python train.py --head_dim=32 --norm_eps=1e-05 --positions="rope" --parallel_block=false --optimizer="soap_variant" --decay_fraction=1.0
Each number is 128 + 24 x the weight over its row's rms, rounded and kept within 0 to 255. Layers, rows and columns count from 0. Numbers have three digits each. The size before them is the row's rms in percent of the matrix's.

# gate: layer 16 MLP gate, 768x192, rms 0.163, rows 140-225, columns 96-143
# up: layer 16 MLP up, 768x192, rms 0.175, rows 140-225, columns 96-143
# down: layer 16 MLP down (transposed), 768x192, rms 0.155, rows 140-224, columns 96-143
gate140 103:131115140119137144132137150152081131142101153142120129147106120057109103103138132158144132105123142160112122140161122141104113155123103128130180
up140 108:080163111073127068149101115140165106156157137101153117109121147134171121169162132148119096128136106126113146111161160142143141138116159157151110
down140 110:121118168178097111157151117174116155151092117099147154110076110159110156062130107157148121129142147121165132169109148142125150160144113158112102
gate141 100:108101143116131156111079151094181177109173142162134159137100114144115139124117074169136140121121149149115154127148108119157107145117095148095097
up141 100:138144113145126130176129143134184144121109095116122123164106151140106137123199152114131169108141145146128178129109100104149110117060139140107141
down141 103:169115148108136138140126142102143095125130167130141088159101157122179134219103144099151119112175128121150112087125132114096127147123160088122087
gate142 100:119093124101104114095120132113149159140108113127084164149131126130141130119102148096154076144075160139134139104098120133083111143186165151134180
up142 095:154114131124130111155094119117149123125107112096121118134094141176137148069102098164084098139117138146147114141167162135116102113107107116097153
down142 093:126130142135125098103062085120136145137115100129123116093131142124148124078120102127113122148098115144112120119158105055117122125133117065146122
gate143 100:095162132135141095147119131128158112127109098088136109169135137103128133112126140102099107134116116119172117108116126186123112113152098159129118
up143 096:142087150106117143139132075161116132141091137154110130153072127127103112138124124141117111105112142146192124123066096090135147140112129085075130
down143 102:108082107149118118150106153091120116147102138124130158104093136112147140112095153150128089121145146088115141135106133141159105109100112104120138
gate144 094:106135097104120128135153152121130096119124143085185110115115114135147152125169192125151139101131149133136154140135098148152126188131155147113141
up144 101:135080103104105149138116117112107134175127118120110109149149072119090137118153092154101157127142178122132090139096116197123142147106167168099111
down144 097:224130103114172126132129137102111126109135148100124149116140132153156156137128110137159123159112117141132139098158112130153151160184153166077144
gate145 097:140141104097129098140152170150126074217186102190096132115134084104115123128128162143121097160189137162109116124134145142135145117127133114096087
up145 095:149165093147119095132152133171137131094137108102154109081144158185141119134165112095141162150120123119118106091160158156108114096149089122104150
down145 092:112144109120135147130119137114140118152129178154144146127076090113147173092109153130136165178144122110151119146159115113111111125128139118105115
gate146 100:148102128125148109116092108159129095097127127173105126084117150118132113095123116106134186126109125126133137103158166114115107110196079121104128
up146 105:106119133129123136142186114146068116133131134148147133098131122115116126095147091141100124179123190144144114141161136121123143064126100143115146
down146 108:089138163172094121128134121123108131071174138135120115168139133140136187100156124124124133125151125156139141100138126133101132116150111129133158
gate147 100:152114174105124139082147138111130105102117140148132102121118093159114087131104117118156156137132130124156077096107129150118122151131146148102119
up147 109:139144155138096136151139137097119105158172125083141118133125113118087150126077171140142109148140115107134125094151143143098103114131140126195128
down147 101:113125139068110115158138112142091126137105102135113115129111099173138169122147087141125085113141108117141180119138097114097140163112112111126106
gate148 102:067100109102129097074123119174187128090093149119167117117075138116060133119117148142082120161112122156107117130127127146123137104133102160140129
up148 101:133112094128156111133135134137083095148112154097144160130155124088138147111135144117095168153154114125127151124122084109098129120145139133113127
down148 098:081133113149146145143145146119102153072131162118099173112104133110125118138094144125104091134074101115123094083167138106087126113157126154112122
gate149 104:133133146127145085093139119129186124161137126123157134092114147102096160109125164111158140099135132119114115080111088117157146127121139139126147
up149 104:149112138118146093147099139113141118118146163144120181107132171153101108120129095084134151145113144133139129117122113162101167083135140117135103
down149 103:118117159151142143162078120168138137113121149159095138151170147108148119121114096146100164134120138089114094115201104138136102109102090132157121
gate150 103:089142161135137097129141065104124101124134143105100151110107145132116099160148152173129129098096124147161096102125138168156112117095091137115110
up150 100:140165128131134136137110173159135080160127115113105156127130143127142133143104122135123179118074139130096110155152124160100093162162099144125108
down150 096:136130139135129141110122094146092153152111151152148108096149169108112114112083136057166133158074125129150127112035112119119171139073137117131129
gate151 098:102112112134161175123136136156156142159181116121102120134123139164109101111157150173137096114131171151085111164083091148163104117135115122132118
up151 100:153144107137122138105092128143136090134109125141131116129122114140158105138186120171128135108126153125146150117107176146094117136151110164150076
down151 104:159151103096120096094100134158089111124166116090142139130138137073098112129136102100075124175142135117129143139128132140176092093138142187105130
gate152 099:148111166136121121103128115119127127149142118118165098112145138127103130159153111128135157130137111157119160088125145102132141100131147145105125
up152 104:147132081155158159101101161076102130102110121081134174133126104134093093061127107107118116120107126108172110146138115125110137155133157150117139
down152 106:089116094132109154120129150157160137141156133133084142100137105144083113140129117099102167138112091135081100108132125113152147100079135110099150
gate153 103:140149153095086114125132130110113180120100083114109088143130134127162168144114106163129108086151105117096097123120135156053112091141112088121112
up153 094:129134135152151152096152110103159129163168122156107114121062117157121073122083123124121124102124170149119105151116132133145123151172147144132149
down153 092:178138150140124086130125128124153111114131108126141116136149090149114145180120127161103128139156157120087126133166128150116145119138142130131113
gate154 093:150130123105130103140109104112127143153138153112092148117131153140101121117166129151127195094123120131086134112134155133097160121107120123116121
up154 097:130162136122117150071134130113132091160163151085147082139149133089136124144134128130097115159145131127127128106088134064131115128122146133149142
down154 100:088116120117142132154160097124128168141121213144090089109133147126164106120127116104095152159138148128128148133116148136150124128126154179160143
gate155 098:144120149118148151102166173103152100102147132139158166143132102168124056120129074104140102125088180078131151125133124117090130133133127130125106
up155 106:142128149124131075191128117105125102148105134079132149154168151150154103118121160108138132123120131133128122142147106161145133100161122115087139
down155 105:137146159119193113162086133120138187140144137107141126124105124102165142144098162115099158130123165138190177141098121111146129131128111132123149
gate156 099:109124160101090153139098158162078138175126163127132143131134159155181128131121131128138113132151146181142128116107087124091127109142170100139151
up156 101:102153140167130151104117089138147120144105090115082164126146131130082115146116089147126120119109129129136091196111167137099108108105122161089143
down156 100:135132148115103113102133149128106128097104092165113162158136108121162108113077140128166151133151146129102148115146174138140140174116127152123130
gate157 102:107160108157130103134173131183114119105147105130118100136160180135138141144138148131124153136135114115152110125141082131108078126124091118132122
up157 096:119121107131086100103179150089116081145106105163126155155117123142143088125142126139121120188102099107110162123113127143135118118110114147171115
down157 105:154117137142109074118122136165103154145141093116114181151086150109120159153168149106092110079187098157138114125104082142134126171159107104148128
gate158 100:128152097157149100109122132107126140167129127156122129133130131117098090125118103128134125110132124110121135130133171125096142132120121146111140
up158 095:146077141124144133138145119109151163115126113101114132119097082121100169110111097124157125125102105124109161133055193139109128081126134123150122
down158 097:161140102088148117146147117174141109151151132108166122145122177179135091120144122095139091147095159092161135117124135140110098106100138136122128
gate159 104:071142130113119120112083135142166160120074087160127113158125117123145147094098174157110169142143095113125139152096144125087106099110172130141095
up159 103:175164138157177117124130094194123149154132133129140132115119110145150153154124151121168149135139086124096126119153170135125096138132110161082164
down159 102:126137147136108151142160146092090117177138115108103108170137118177147124130094107111138109127081165168108162120127117131118161146146084158093123
gate160 101:135138107132109113145126165126122111149095161120123105146089113159124152149081115119136166133131090137109162141134146137166100102131147132143131
up160 103:127134111131105151171145156130126143093146120136124077138087156092164166086085157113115131130094108156158127118134137089111154142147126111124149
down160 103:123104135172075146099165133170145129128110130130125123148153166131118127126117113144144114117099113140076132119110173099130104101108119116138150
gate161 099:133149147138127127109142148098150108157150128071143126118188132135160126171063121092121105144130106114184141204173114111157139109153072101103130
up161 094:151171188136118127146115117185104138141125129101127111144133112135134131089134112142154155156067109141119109103077081136135110117143102186116144
down161 101:104136107129094091104140131110114088124111078136093143115138164139161138167112088135150156133180121126150095110119139124135113149140146094103124
gate162 092:129135116119107140167098137167145080128104128118165104129095139128111105134152049103184144131112110152157112123106089117125116166121115145064157
up162 094:117167156129141155106089121085114111080135143076117082145175102128127124137087108142139126148188144115090075146134125160124097150123127166138143
down162 093:173117157093160093109082131088163102152080139139151159092084136184109129091117115140151116140096155141108086138117126151120100130132092111160150
gate163 102:156149129110133129169125151136129102152096135142158135121159110177094104143172168128135110086110100140171121092148114167073111163104108105087165
up163 097:140181084119172124102139135080117118120128140111129134137132101134126107116107143148144172110117124131135114128133148118142157094169099139176094
down163 098:116145128131123193137133150125164146135142133120177142149148084164123167102163134107122160121124111132134151130144079108107140071104104126146125
gate164 102:129155087132120121125145150120085127139135100114163087155129098104117158127098119130121094136084143118106124115122129100143105150141133127098131
up164 104:155113126140138124165097112135167128100125118133120121137179136103134126111136104126143144118136135121127116104098123131126134141140106140182074
down164 105:132177115077166125072142136132123125140150087125146098172127137152148122109120130104164169120097126092131115145174109110128123122154152113134152
gate165 106:132117110153102153106144166164155130085165102125135154113130100084126141141123117121126108131117136138148183130123110148101139092146098133093088
up165 102:113150130083119129139134144167135069154145121107146088145150107142113152087053117127124128131088160159105116107092127147105150141126139087113126
down165 101:103118164146137130119076163084113183138068107113140170122097135103145084122136142128118117127108094103106104132077143110145119099160133103135098
gate166 102:096092143126164135111122114118119116153148130120153117160131131141148135140087091104096176125125132123118088122114104142142177125117159123127172
up166 099:127110151137132128119107150104094144100117140094138123132180138138104118136130171095147123116151117110161063147134115126111139102141113123158133
down166 101:163127161153166154151156106145133138132105153141135128164159127129119163141109121079124126127089163140121159123169144144146123117107130078086154
gate167 098:121118145149155139120140104130150118149099125152106129149118158098103115145045122160135085124139174147172163174160125116127124122106100126129108
up167 103:161124140140113081132144076111112088128121117156135113096129100125141091121103123130105101121121117088168116091145108128143102146088121139154112
down167 102:116115116165098131136087116098131132110151155086093156106131161178147096104107117150104183132097138147135138131130118147110117131102133150156078
gate168 098:120141099117077152099090151146172138131124076157140130118151124139111136147144151113168139124151128114144183129124102161133132143156105149104140
up168 100:133118111139112100152150132143148181132129146128151125114084143131160125104135080122075109131150120117090150148156108109125125114125127132138140
down168 098:178103156113120148111119128115111090186146135151119107171123140138121113137148102130129133124095115109167121094155143143138136104122127105123104
gate169 100:063085133140054104141131140100105111126152141131123161113180128158175120168084122101108150180134103128091135130116093146145092149142152135136085
up169 102:105085113144126114129087142139128112148141181166130120099149097113109176101129147154139133170082117140125147101132095155129131125137128122170144
down169 103:098108122125092176130143117137103091151103161096128138153158124164129170130123154127125152129136118160124088128084126109166082118115132125108076
gate170 104:118127174146112126122134112139159097103078124149131139147138127149118112115073146170122159108120112146111155151107119138128154117125122089120139
up170 106:133086088178128169142128189083175095149132085134144153129044097137139138119136127097135123105115146137122153083135141125122109083116170095127120
down170 109:166135100136163148103141134128118104131165124102137095149100151121132098103076131096152137159112122154150121133133132124128108138136134143116161
gate171 098:066120163138110138120097126157144134097129164101152169122142090112116083114125153157130112131146132177126149165139106157160082132145080129140106
up171 100:123137119110146113118098143155127127122150128115133138132092101099074147101139115174130118122129108116104159110117139117086139156134120108112131
down171 103:112154137131160121105123121152134086151157081165135097123115134105151144136123128108130132143111107174121117087132141132130148155118110162118115
gate172 097:117139097138169132114102116154069105127129128136111098173105151089168135143129118157114118139152111149172125097127158130122130103145107098147119
up172 094:124146115146136107178145122123124150157126090167124126109103124126137090107094136147118167123167117124123141095130158097105082127113118100173110
down172 101:118106150127116144121138102117128107129119105090111111165108127127122126131096127105148149134115174151127093156139116172175134120097125111158131
gate173 098:164144134163105133115107173128101125136114120146083130143103122145143132147165117121146110112141126096149129144115145136095121111125115163112169
up173 096:153131117107146146156143144095181127135142156106126134119157112116079127100104126154130102109107151107132146178146151108141134135156120105108127
down173 097:096111141100101116138157115091113112098114090116153132125104119083097129073109148160117098104138167121138114128157157121104127115164159117121148
gate174 103:175093149130129108145159149169152121173142158134170130162130090150132113076117131114133131103128117121128131163135153115138109112121118166116110
up174 102:137153084135130118111125100124114109138118156172158115123131125115048139156127113147136125101111118106126102142128115089146111111154131112146159
down174 100:099125142145124121104121125129150181098100133120122113121128143107129122132151171125114173117163148146088148134136106143102144098140130078180137
gate175 100:127166097108088108176129120082120120121110127119163152110115159145130115171149130160165128185120104132123135125100139102110092153107136121162116
up175 095:094124106086097108111142149184104130121135128102106100150157129159125146130155098128113131128098153132133073082131131119098150107156174129166155
down175 095:088080119107103129099156136095110177145157136129131118107128123143089111162130139113097127141149107141169123116142106084142136149096092101107133
gate176 099:123131144145125134113148132109134148152170113139150096143146148106110141107119154141136112067171167131146132155160128106115122112165125140149131
up176 097:115167118122124142155146122119105142150136090115149133106126176143116123144143117174121119128069131114151182119135148119118138152166115174113087
down176 099:114151129130180071116112141103142134115117155114184093128188097146098090114106093121179155129138152086109087134093168124151082129135115116116155
gate177 101:114113163160142127156132139115147091126149135112123122080112164094085126168122137177140088125109125144136120154106132149142132111125127136160151
up177 100:134162143112114119104115117125142138110168127170126116130114086121175113155157201152167137141117122086130111144127091122081104144103133111140119
down177 107:127090135131125112145115129143142128132118092154096117110150095153100104114147111150137078131112139142141113097169149138100130135155076155100073
gate178 099:130145146153148128140091167117118112113105127098127099108163095147117133160154132124101123099156117131100133134104091150110082104127124105109100
up178 089:116106128136135105100129142178120180147151101138104127175109122082132075121105151120161118138196169102111149151107102147145127133169156091139156
down178 094:152133137142114111119131148124138125082158128079111110097102081109116166088149107134089175158119129134148173115170137131100093130124133110126119
gate179 104:142137160141122143156125145146099134159087108129129118103106124101137157117122183116100125130120097096168083155115132136105129124164151120128097
up179 096:151173145151096114166140134148158141172130113134106122120109107097150103137133096101142179100136133142135132087117125136121133124088154113105133
down179 099:087150155133123122136139134129158102134126085128091141164117186131132117154122107131098091141080159130163134118119143140119139101136139147093138
gate180 094:119133148162161123075132144116105150131137118093137144146150134113156126124117148143140142145127131175122139119101134130147154043140081137151160
up180 097:120158112131109110129127114115108103120106135129103122135121094132135173127163146151117105113123101139107146148118130135145118100139133127116125
down180 097:141137161118141084117111144180158110120173145106122117082102146152140122142106137085180161142098123104157099115146169132096137153099150107118150
gate181 099:134095134072102109163154170135148117172142112140120185132128136144122120102114177126126095089125144128095109141114158125155142150160115112109143
up181 100:124121111087106161149163153108139093130119103091152123109156130159129151171078105125120168101142113118165133177113128110141152130107141105091148
down181 100:122123127180088140133141118105122174121146155098139102069150174117112124093141158108114135135128110162129091155151125135151185101109139164102122
gate182 099:138127149122138134138152121122130128105143118087151159145165120081087093146132101112050094119107097099147106099144092106138109139156151139132147
up182 098:139072091189112145137160153143130121110128105108152169118150173172145143136128168124150111098119093116133123120085150130135117126126133122150157
down182 101:134121150123151136156129138206078133130118118139082111121155117125129095131146162097145156138129163149103120124152109164107150126140142123132116
gate183 105:146119096096098127130136162152139116129148141134150094148173148155116154096110138126107081127105135110110103160144116146130135080139144122155147
up183 101:107117142151098117121112129097090140156092137099128171148139146151136075128147128146128148131142125071125137118106150135103136100148137140133122
down183 105:073129127132106167156145102159124107124173119106117120080105155102146127120072118101106136137130120145131146104082117113099124111095161109112151
gate184 099:064184116123147111147138143116154096125154141179126128136117154152129086101153090148110167101134126152147107147145116147134138128131113122126168
up184 092:118120089114124156103137132143134145117109117147129127121134108176127125121117106092171130125138100148152085176075143123100137138101130113095129
down184 095:133125104094176150123177104133121137072122124117122160144140133116156094128119120091103146132153122091111133134113116133121152124133149118132115
gate185 097:134162135124114120096141121119176109080101128086114127135124121124117143135107132103155111097123098127127133120136124172120107114166139139160140
up185 097:128104145153165127133126162128126123103135118132122161163124137103089122137133104153125146117163114104141154079100101119131109127147089112110094
down185 095:122154173098123160087118088135146142140142135124138128123050118132102127141141118141127157156109149137118113129087122113082148104125149163111113
gate186 100:107098104124156176114144140139119167109083146175118147108082162105115056156088131145153145133089100137172095136128139134105090118093085129126154
up186 102:129098108156141138141127135135148116141139113137182159159121127085139101128139153143126143070079136140103114103104115151130102127124132100159138
down186 105:103116132141135126122142160115158117143113177144134160159141140063144132124097103154102138133119118110134107132110111101140146131112140116138121
gate187 102:152144131139087150108119129107150135125143090195095205141105155130130109103126100103185080118132142123124134098143103108111137145100098106112125
up187 108:148081137123087138123163127164125151132124143136098163152169125137152134112132137137122163122111142152059102133081090110164063073164080147123107
down187 105:115131098151095162125121121147153150149154162110135139185128146173108152096089140129082132126121142139173140127127128127118152100116092137117083
gate188 099:093097141143102103110130155108163091153156160114120117113134107107095155133165151096157152150148147108138104175127126161168110133178118158113119
up188 106:108153103152105116114164143100097071152150150142097125136117149105119148079133117108105119127154138127158109145153121150177136137123144169136132
down188 101:150116108106115145140131100156094103159165136104099123139122095125110123121137104124151141129137109131125186109145111146091123125119145111107149
gate189 096:183124155152136101132134165098137120143166133167131120163112157116057139141124172120123124119111078149112128104148127148149121126082129140124123
up189 103:141103118130144124125149147177198106173124146142168117132109126098128129142144132117157135165104141147116124092137118111103113116142121111128140
down189 102:166134140112152177144113106130137118150124120100136109088104104136128140159105133105148122155140172103116176126138110160131117128141136145151134
gate190 113:104133121131150121118131159137140169154109127132125124121101154097154122107126154101117140117130104157123122156154129154143122136120147105130088
up190 100:105146105131151103126128093164161132109141160103127143130119134149140138132114125097116112096073106104114139161100129175107062154143112133105122
down190 088:144136151124116070137136122148138139094122148142157097152119137152084109140108131092106151121160147115108138132133133199117122110117116125164126
gate191 096:095160122117140139106104120092147135161143114154165102124099114120146115110079129131122111131138137108104111157110132155155097165161188127111194
up191 093:120093147117133085167109138133112145133139103111148166139132122148104133141149084123121062123119144157149173151124147181153063101109127116147076
down191 092:109099120142181125112129114122145116121104145190111085123094123112128098143154118133142124106114109174139080126110143129113107127174124132147142
gate192 098:118149128169114117097090131116121131115165140174140113107146145154129144124082148138082114101156134121126094106146104121125121117118174131138100
up192 101:139131131102121166120121123155135106123115127134170101099133099133131115144117143116126072117127079172100134121138138182147117134152092161154156
down192 099:085111126085121120111137136136134140144152109164103116104135138128168117148133130204162116106136145135117116162150136124106155111098115130104113
gate193 104:137103134128150151117116150154183129109150182127139094107131166097155066121161105142122106135138096131130147128123164109168130071166117115064115
up193 099:118134146143067138120106120086161126125132136132113161126120143130184157157112137118134118108153101147109104131073125177129165130098114174179124
down193 102:131150180123112132159114163138134080132134131056110155135133069118097157081119109093124088095073103123087112127106104126183122098141125110098138
gate194 104:131125135145107104155116131084149102155139090143148164119136114156159089141126147147140095163103121111105116081106145156136131122141088108140151
up194 100:117078141155132114191073143099138142177102149117126107108145125115182134148159152149138151073156117121128124129131171128145152139144117103144132
down194 093:148120113154129136135094138136177075142154089102126166097142136159170146136143129143146128125118136084101152163144079090138154149083093085151129
gate195 101:114146131095114131106136131151164107162175150121137136126166116115132085147120150061109126088109169157118103141080108123125139141149116093104155
up195 109:155133126115126099099116182113102142102138143164138140116126148148077127117181136139132124146125151145161175125093104095121130055114162083134124
down195 104:105126147117101126139135141138137125184123168145123116142120118135135104072125150156106084151109088123108127117146091170138142134135135114127138
gate196 101:137139126124114153105146145127147131113103074143142158132133134202120122128136128084097088113130144121147081141147106124117164145124127156133133
up196 103:132123175088174126127192158143136130092091143091150118075132120140142100163106131095138096112150106102143127078144107141120111164101117134112134
down196 100:119149110139088144135136159105108104127080127167124113138141085114137107069124102113170132096123113167205172141100150134100144164076114138157139
gate197 103:073148113153096149155109089148093122102155128127071149121126139164108083116161111130130129080108121130128136166082156139135135161150129160129143
up197 104:125133115092093151131121136150105118170097112147129143100154114121137123074122102140128122135144156115133133141158144153169122122116095158148137
down197 109:109098104118096146140123100148130101082131151111154117166171078112144134137123122132137100128098147153069106159133132149105128106102134155086096
gate198 100:069135134164118122136104107142170114132145122142180109159149123114109112093137162110122119164165145097145118150131174123154140121173109129120109
up198 110:163174157126131136112155088138149127132136182117158102141126095096151116089112144088128117126122114113132156138116091118132135096143072117123152
down198 111:150145110143163133130089116111118135176169159085143130101092109089111110108119124114096142117179127132108144155138140125088160127142113104147140
gate199 102:105117144145063136113141162148120114093172104147148098112148141103110100146122110122127103146128146099112118135124115131111129179076139138154149
up199 102:146144087144088137160127140124073093116114167133132134168145121156113116126155147122165125075118166137127124144127140158122156132119121162182143
down199 106:130121099123166141134096154168138184076135136155103099108129145108160107159133130088157135137133150109138137118099184098124123133153153136135145
gate200 097:154117167140149106123154143115111154094132124118136092137116169087121108108102110130132113157100119139113124135065130136112161090102161111112147
up200 094:137105144128102104124123169128096114141119155115125101151113147095104148120085158099118146117151137138161098171094118142065153137108143098156102
down200 110:100145166155163148163139096116096163104153109075141149147152139084164120085129104123116149131136154136114132163113178137155143084133167132128138
gate201 097:120119129140111114152146124101083141113125071115123133140105087131112137135196135113155144090087117118171124098136124135084093089155115150135134
up201 095:092130113123149117113125102129133104104149095135101110124106096119102099161149113110181144115152180084108150137124143122138133164135197146067141
down201 098:144141126155111088117145111099140087114097161156134102145115127090155141114130105156112142176088140161124122060131142107135117146130122182141176
gate202 092:115143150145128158126113119142111116108095107159146162155115160149108139174134128133139130176137149136133104140107115108157174127175089122122159
up202 085:118111155133121111107138145115132117118172109101112133099138126095108129140137101125152134122136127144098106107152102096133141113116134118074075
down202 090:120151128172160095126149107126116172118123118146138152115122133185155155132125172122144163159143143084144107153151128160167121157137139154147117
gate203 102:158128135129127106145124144127104128084136104134120136134106169129132143095156142085150111167143120139073106143121103092129096130159131131081096
up203 101:056108151149135135103124122157114160132121090154142113077065140122120081117085116111116118092119110090165089136134127116133153144123149116128174
down203 101:149141122090157107110138112157141127103132146093129112121107111126152161098103123140159101104113184139160161114155134122183138120080103108141115
gate204 102:133123098068131130123128131156090112167132141090127091133086101086125176098127099141118116145121131110135105070140114132162173164111135160151107
up204 100:116129102125097131144144153101095132139153097132141132069153116061106159137134128163104088149131137116113102114136158150118094131104125172095131
down204 104:145146134154173134124181108120161128153097140127121126141107105194164125103122119108137101149104110113149139151142118133112187105171147145137123
gate205 096:133119139116103090137118115122121143129135125129103139165110118132099113121124118134128128126102177142090158161138108127110110126123116157108127
up205 098:135132109129139157128179152156173090136129146189115118135142144121107123153127143104122137105110148071117140160135141114144165145117130160172113
down205 096:134088131149107110168139137092099134167124151123120163144121170121128108183114104131182118111093087163126095141161135133148127124137137133108112
gate206 092:151121110109163149133143086119134105186124121090146159101119114117115154129109128154103101133129111172138134152114156155179098105150141100121107
up206 097:120131153094188080153112111128152100130115105134129097169126137143118150141118144119179096094113104118137108134135129090108082118120141154147128
down206 100:169142124183143091149091144103063123155059115116130146117133154125143143094125084097105158162110127127120154146127133106146088116125121109147108
gate207 101:141132094127078103103139118125134113143144185143114146133116132123080083134094164143101085118141143153117159145134130142112141110080149177106113
up207 102:129128103096131127131114083140129093125120114108167115131163115149132107097162122142087131144126117176115130120133145151136105201121098119121135
down207 105:114105120139129114108139132133139119103133146085151128128126192118132099136135148114121126118123120113123094105143109067136146150150137160121132
gate208 102:102098121185105133128144151170135167147107139070153123102113126144086129137112135104141143157121116112142166140119179141118119149167144103154130
up208 106:113188127118124104119142118145155154178117131115170106093140120096110136092132096165121136130128127088128137133113107142135145132143118123179129
down208 105:142081130122142107117086137128116137132104138103119160134126176129080123126118130098069137097111069126135124144081152134163139146079161108138109
gate209 091:098127126152111138086149121155112106116107125133093109126150103130128152147171116170122106168142097126121080125110122102137121123143133161126142
up209 085:158137166104133103137069140155136132157134120080139117143131134135130138134132162082124106125131083160183119143111151147096176102138132141109150
down209 088:127132068101133132109106106134149145146152115131111105152157147118091172126113104116106120126124124096098184106132158098100130140141142151141141
gate210 102:080126148162106125106133099128117133132155152090115093132114134106106130133142173109160154127178149141118091122140141108119154132161099140105124
up210 098:134123112110109128131091131109143094113131103122116143167101138147083152081139137101136098112146138091151153153148141123121135080175106118121141
down210 098:120140091084112160093160114134212105112123114148142147141142147180121146155136132107126161143112143148134086100103126110182103158089114157113117
gate211 101:126122147108087130147159141111132157164167107192131083121099133118104111117114132135122126105128090170128090140129134154132105113096084095099116
up211 103:125127160084130096119136196144110113127125152095130115142191173137126109152178114153134164142129111101131174151111140127104108147141158119130138
down211 087:073128128134175144133091081166124136093144140116124110114104149151108107122089157086085121157132131100121127135116075118152152144140096153135158
gate212 100:077117089147114092121133121127090112133129111155101169132156144080101114102116130143104179098145147124132105122152186141147098118125131111160139
up212 097:126114138145151157097189154154072179130111117188124123122069126160144135126093119129144188158129158115137125101135090121133115093114149144113113
down212 102:139160116126163107142154115118098154108078125151102132128159115101151138115157103162118120119118129146100126093112197141109127119127139140108124
gate213 105:132134110151116142131086142103108141127118142148195122171092121094150142124103160147113126146148113061148134130123130180083162110126100147096141
up213 106:092126103172135134093146113121146135119118126130106119114128160140121112089150110154132114107150130132119137135150137110147163123148130157117140
down213 100:102140157124149120148163103146145133113111065109162094172136166170124123139116148090106126133132167108140161148121113130133141117118142163165125
gate214 094:132106120140132161109152147138118105166123129134184110110131115123088102127146152124121110101156102168139097148067115145168115159169124147125108
up214 096:167147151094133195150124131122133096138088121128117152105127115161100114146120177136124117089190095101149132139102162135137113202135115131119169
down214 095:124121126155138126159116154124111116166142119092088133142104118111141144099133097178113128185124107128151130114110092144102114204166115144169147
gate215 099:121126126139125137117088134136088147117121122104100080162142178089101156145118135114152151115155149122131137138132110161100142104117135131097135
up215 100:150097109129125137129147145183149139113127069164073133115151119150176120113125099135166134129121118145148111110157114119109130123127089125081133
down215 103:093132108141149130109120154114113103108114141120136131166142191136158108147204059094151142127120140106101106151113128128146117162150138176149148
gate216 095:133156116113131140160121125147099084104180154115115144095141112116102119138137141126097118118125126116104126114125100125151120135137151108139120
up216 098:123109147135115081114137136142169123137176109168116133084095128088159128120128153121152127134119081155140113129183128109126147115165161120110131
down216 099:092140087125157176086135133110129180135135138115117130118144135156162126131106145121137104171122171109123114098110152103164140100082107172077128
gate217 100:123155147120105133126167166128134107120106140096162162147102105143133097111135091110112072095117100131162137128113129132161152171178107144158106
up217 101:128131160065154143131094102094112108158127130137121164126063083086118162130125123123127118169152127129134163098164124165107130138114128100163108
down217 095:127166124127130127092132148069156117128128136153135069102132117119162119072114136133111146092122168128133118091142137106166082132110099126125132
gate218 098:122107109083106133113137133133093096100090119116138121114162114118108110140154066121122143127114072141153160117134119120158145113115136172104108
up218 099:178108123100137136119118163110127121126114145155151137137127127121123153084136174146112102118152114138187104127147094161081116102115095132093142
down218 098:107136130126104150130149138143128114140095137132188128135117109101140098125108111107149086183105169072120151128151160098129123118153153164107135
gate219 104:112162138189148139092129085144107111148114109119108124142143120156126111129141147110127148146154172113163157096110125123131126143138090113138096
up219 102:102092150119129107142131160087130121128072128127154123154170134125155113124098147173129118190122109169126137130118136130153099130114125114177146
down219 099:138126108144122123158109161143108167085163168142098100109104127118142116131110152111133136136117147131116175125153144119166178105143091124135114
gate220 103:132171167141119098109134163113103126153121129144137143165133138082154138145107150139080126147106114127155091133112150151107147110147138131126144
up220 096:073192098175114124119112128083136110152106099126109163143138122162114150115158131165131178127109137135108139119135140168155119115101086084095185
down220 098:112122157119091130115126112146116091152122133178134138108105108088147137140078119120085173101115123105122133151138134169101123146118170108111152
gate221 099:114137128126142162155121142098156134086161159120135199125148135133133120156152123121140130126106132140096164173135171169126129130102124148070114
up221 102:142089164110106132128105133152115112131091132101127124103144162118128141133149109114158123188182142138120142173093116121116127105174138122107113
down221 102:143160161113095104113107087128131134110137076139109073107125123109126146139123177148117137105102133070154125103169098145087145154102149117134138
gate222 101:144142116099151114142129127195160139093076082085148158130110132153126101124116128134099130106105141130131163084092140143098133132173127103093144
up222 098:113129103129133177108122155127145154105099168166156110146097144142147173127109129132132122090140133076075101156123162110085116131109162123107093
down222 100:147139137128113106053095149084109109117134122155103134129110115134154122104102127122166144190144109082081098115147184134166109112191121155130123
gate223 098:158116123110114145103119156135142118108120122120139106159141122165095147123108193120145113125130112124161131122116104155124115123141146130126124
up223 103:097133111153176110133120128160123128112155106117076158137111110107097161107108060107142144117119105125132147158158135134116115117132154121120114
down223 100:108161116125109131115158182108162157148112114069106108135122123083188121132174113120098137080139132125132147125153116172123132130157142155115182
gate224 101:145094110106089108133107138084096144130138138173119144092104109133133120177156150140153119151145129140132113093140150136172138157119108175088123
up224 102:136141145102143154067108115139103106116141123128111127142134157118126137139111142157146114094151119141166133149124109131122158178117142150151129
down224 102:136148140101105122137096112115133097131148141142136133135136094138129149101117131135125160149157151118125120087103134168130088112159130168078157
gate225 102:119184143147128150097135141138105083122086159107177171104101086129101122129130101100140177108126131137135152092095163121113076115107119125074094
up225 102:102084093104119124107109137103129130144142109166107132119157155146149076122114140122157140166076130146105102126139080091113169105124099142190130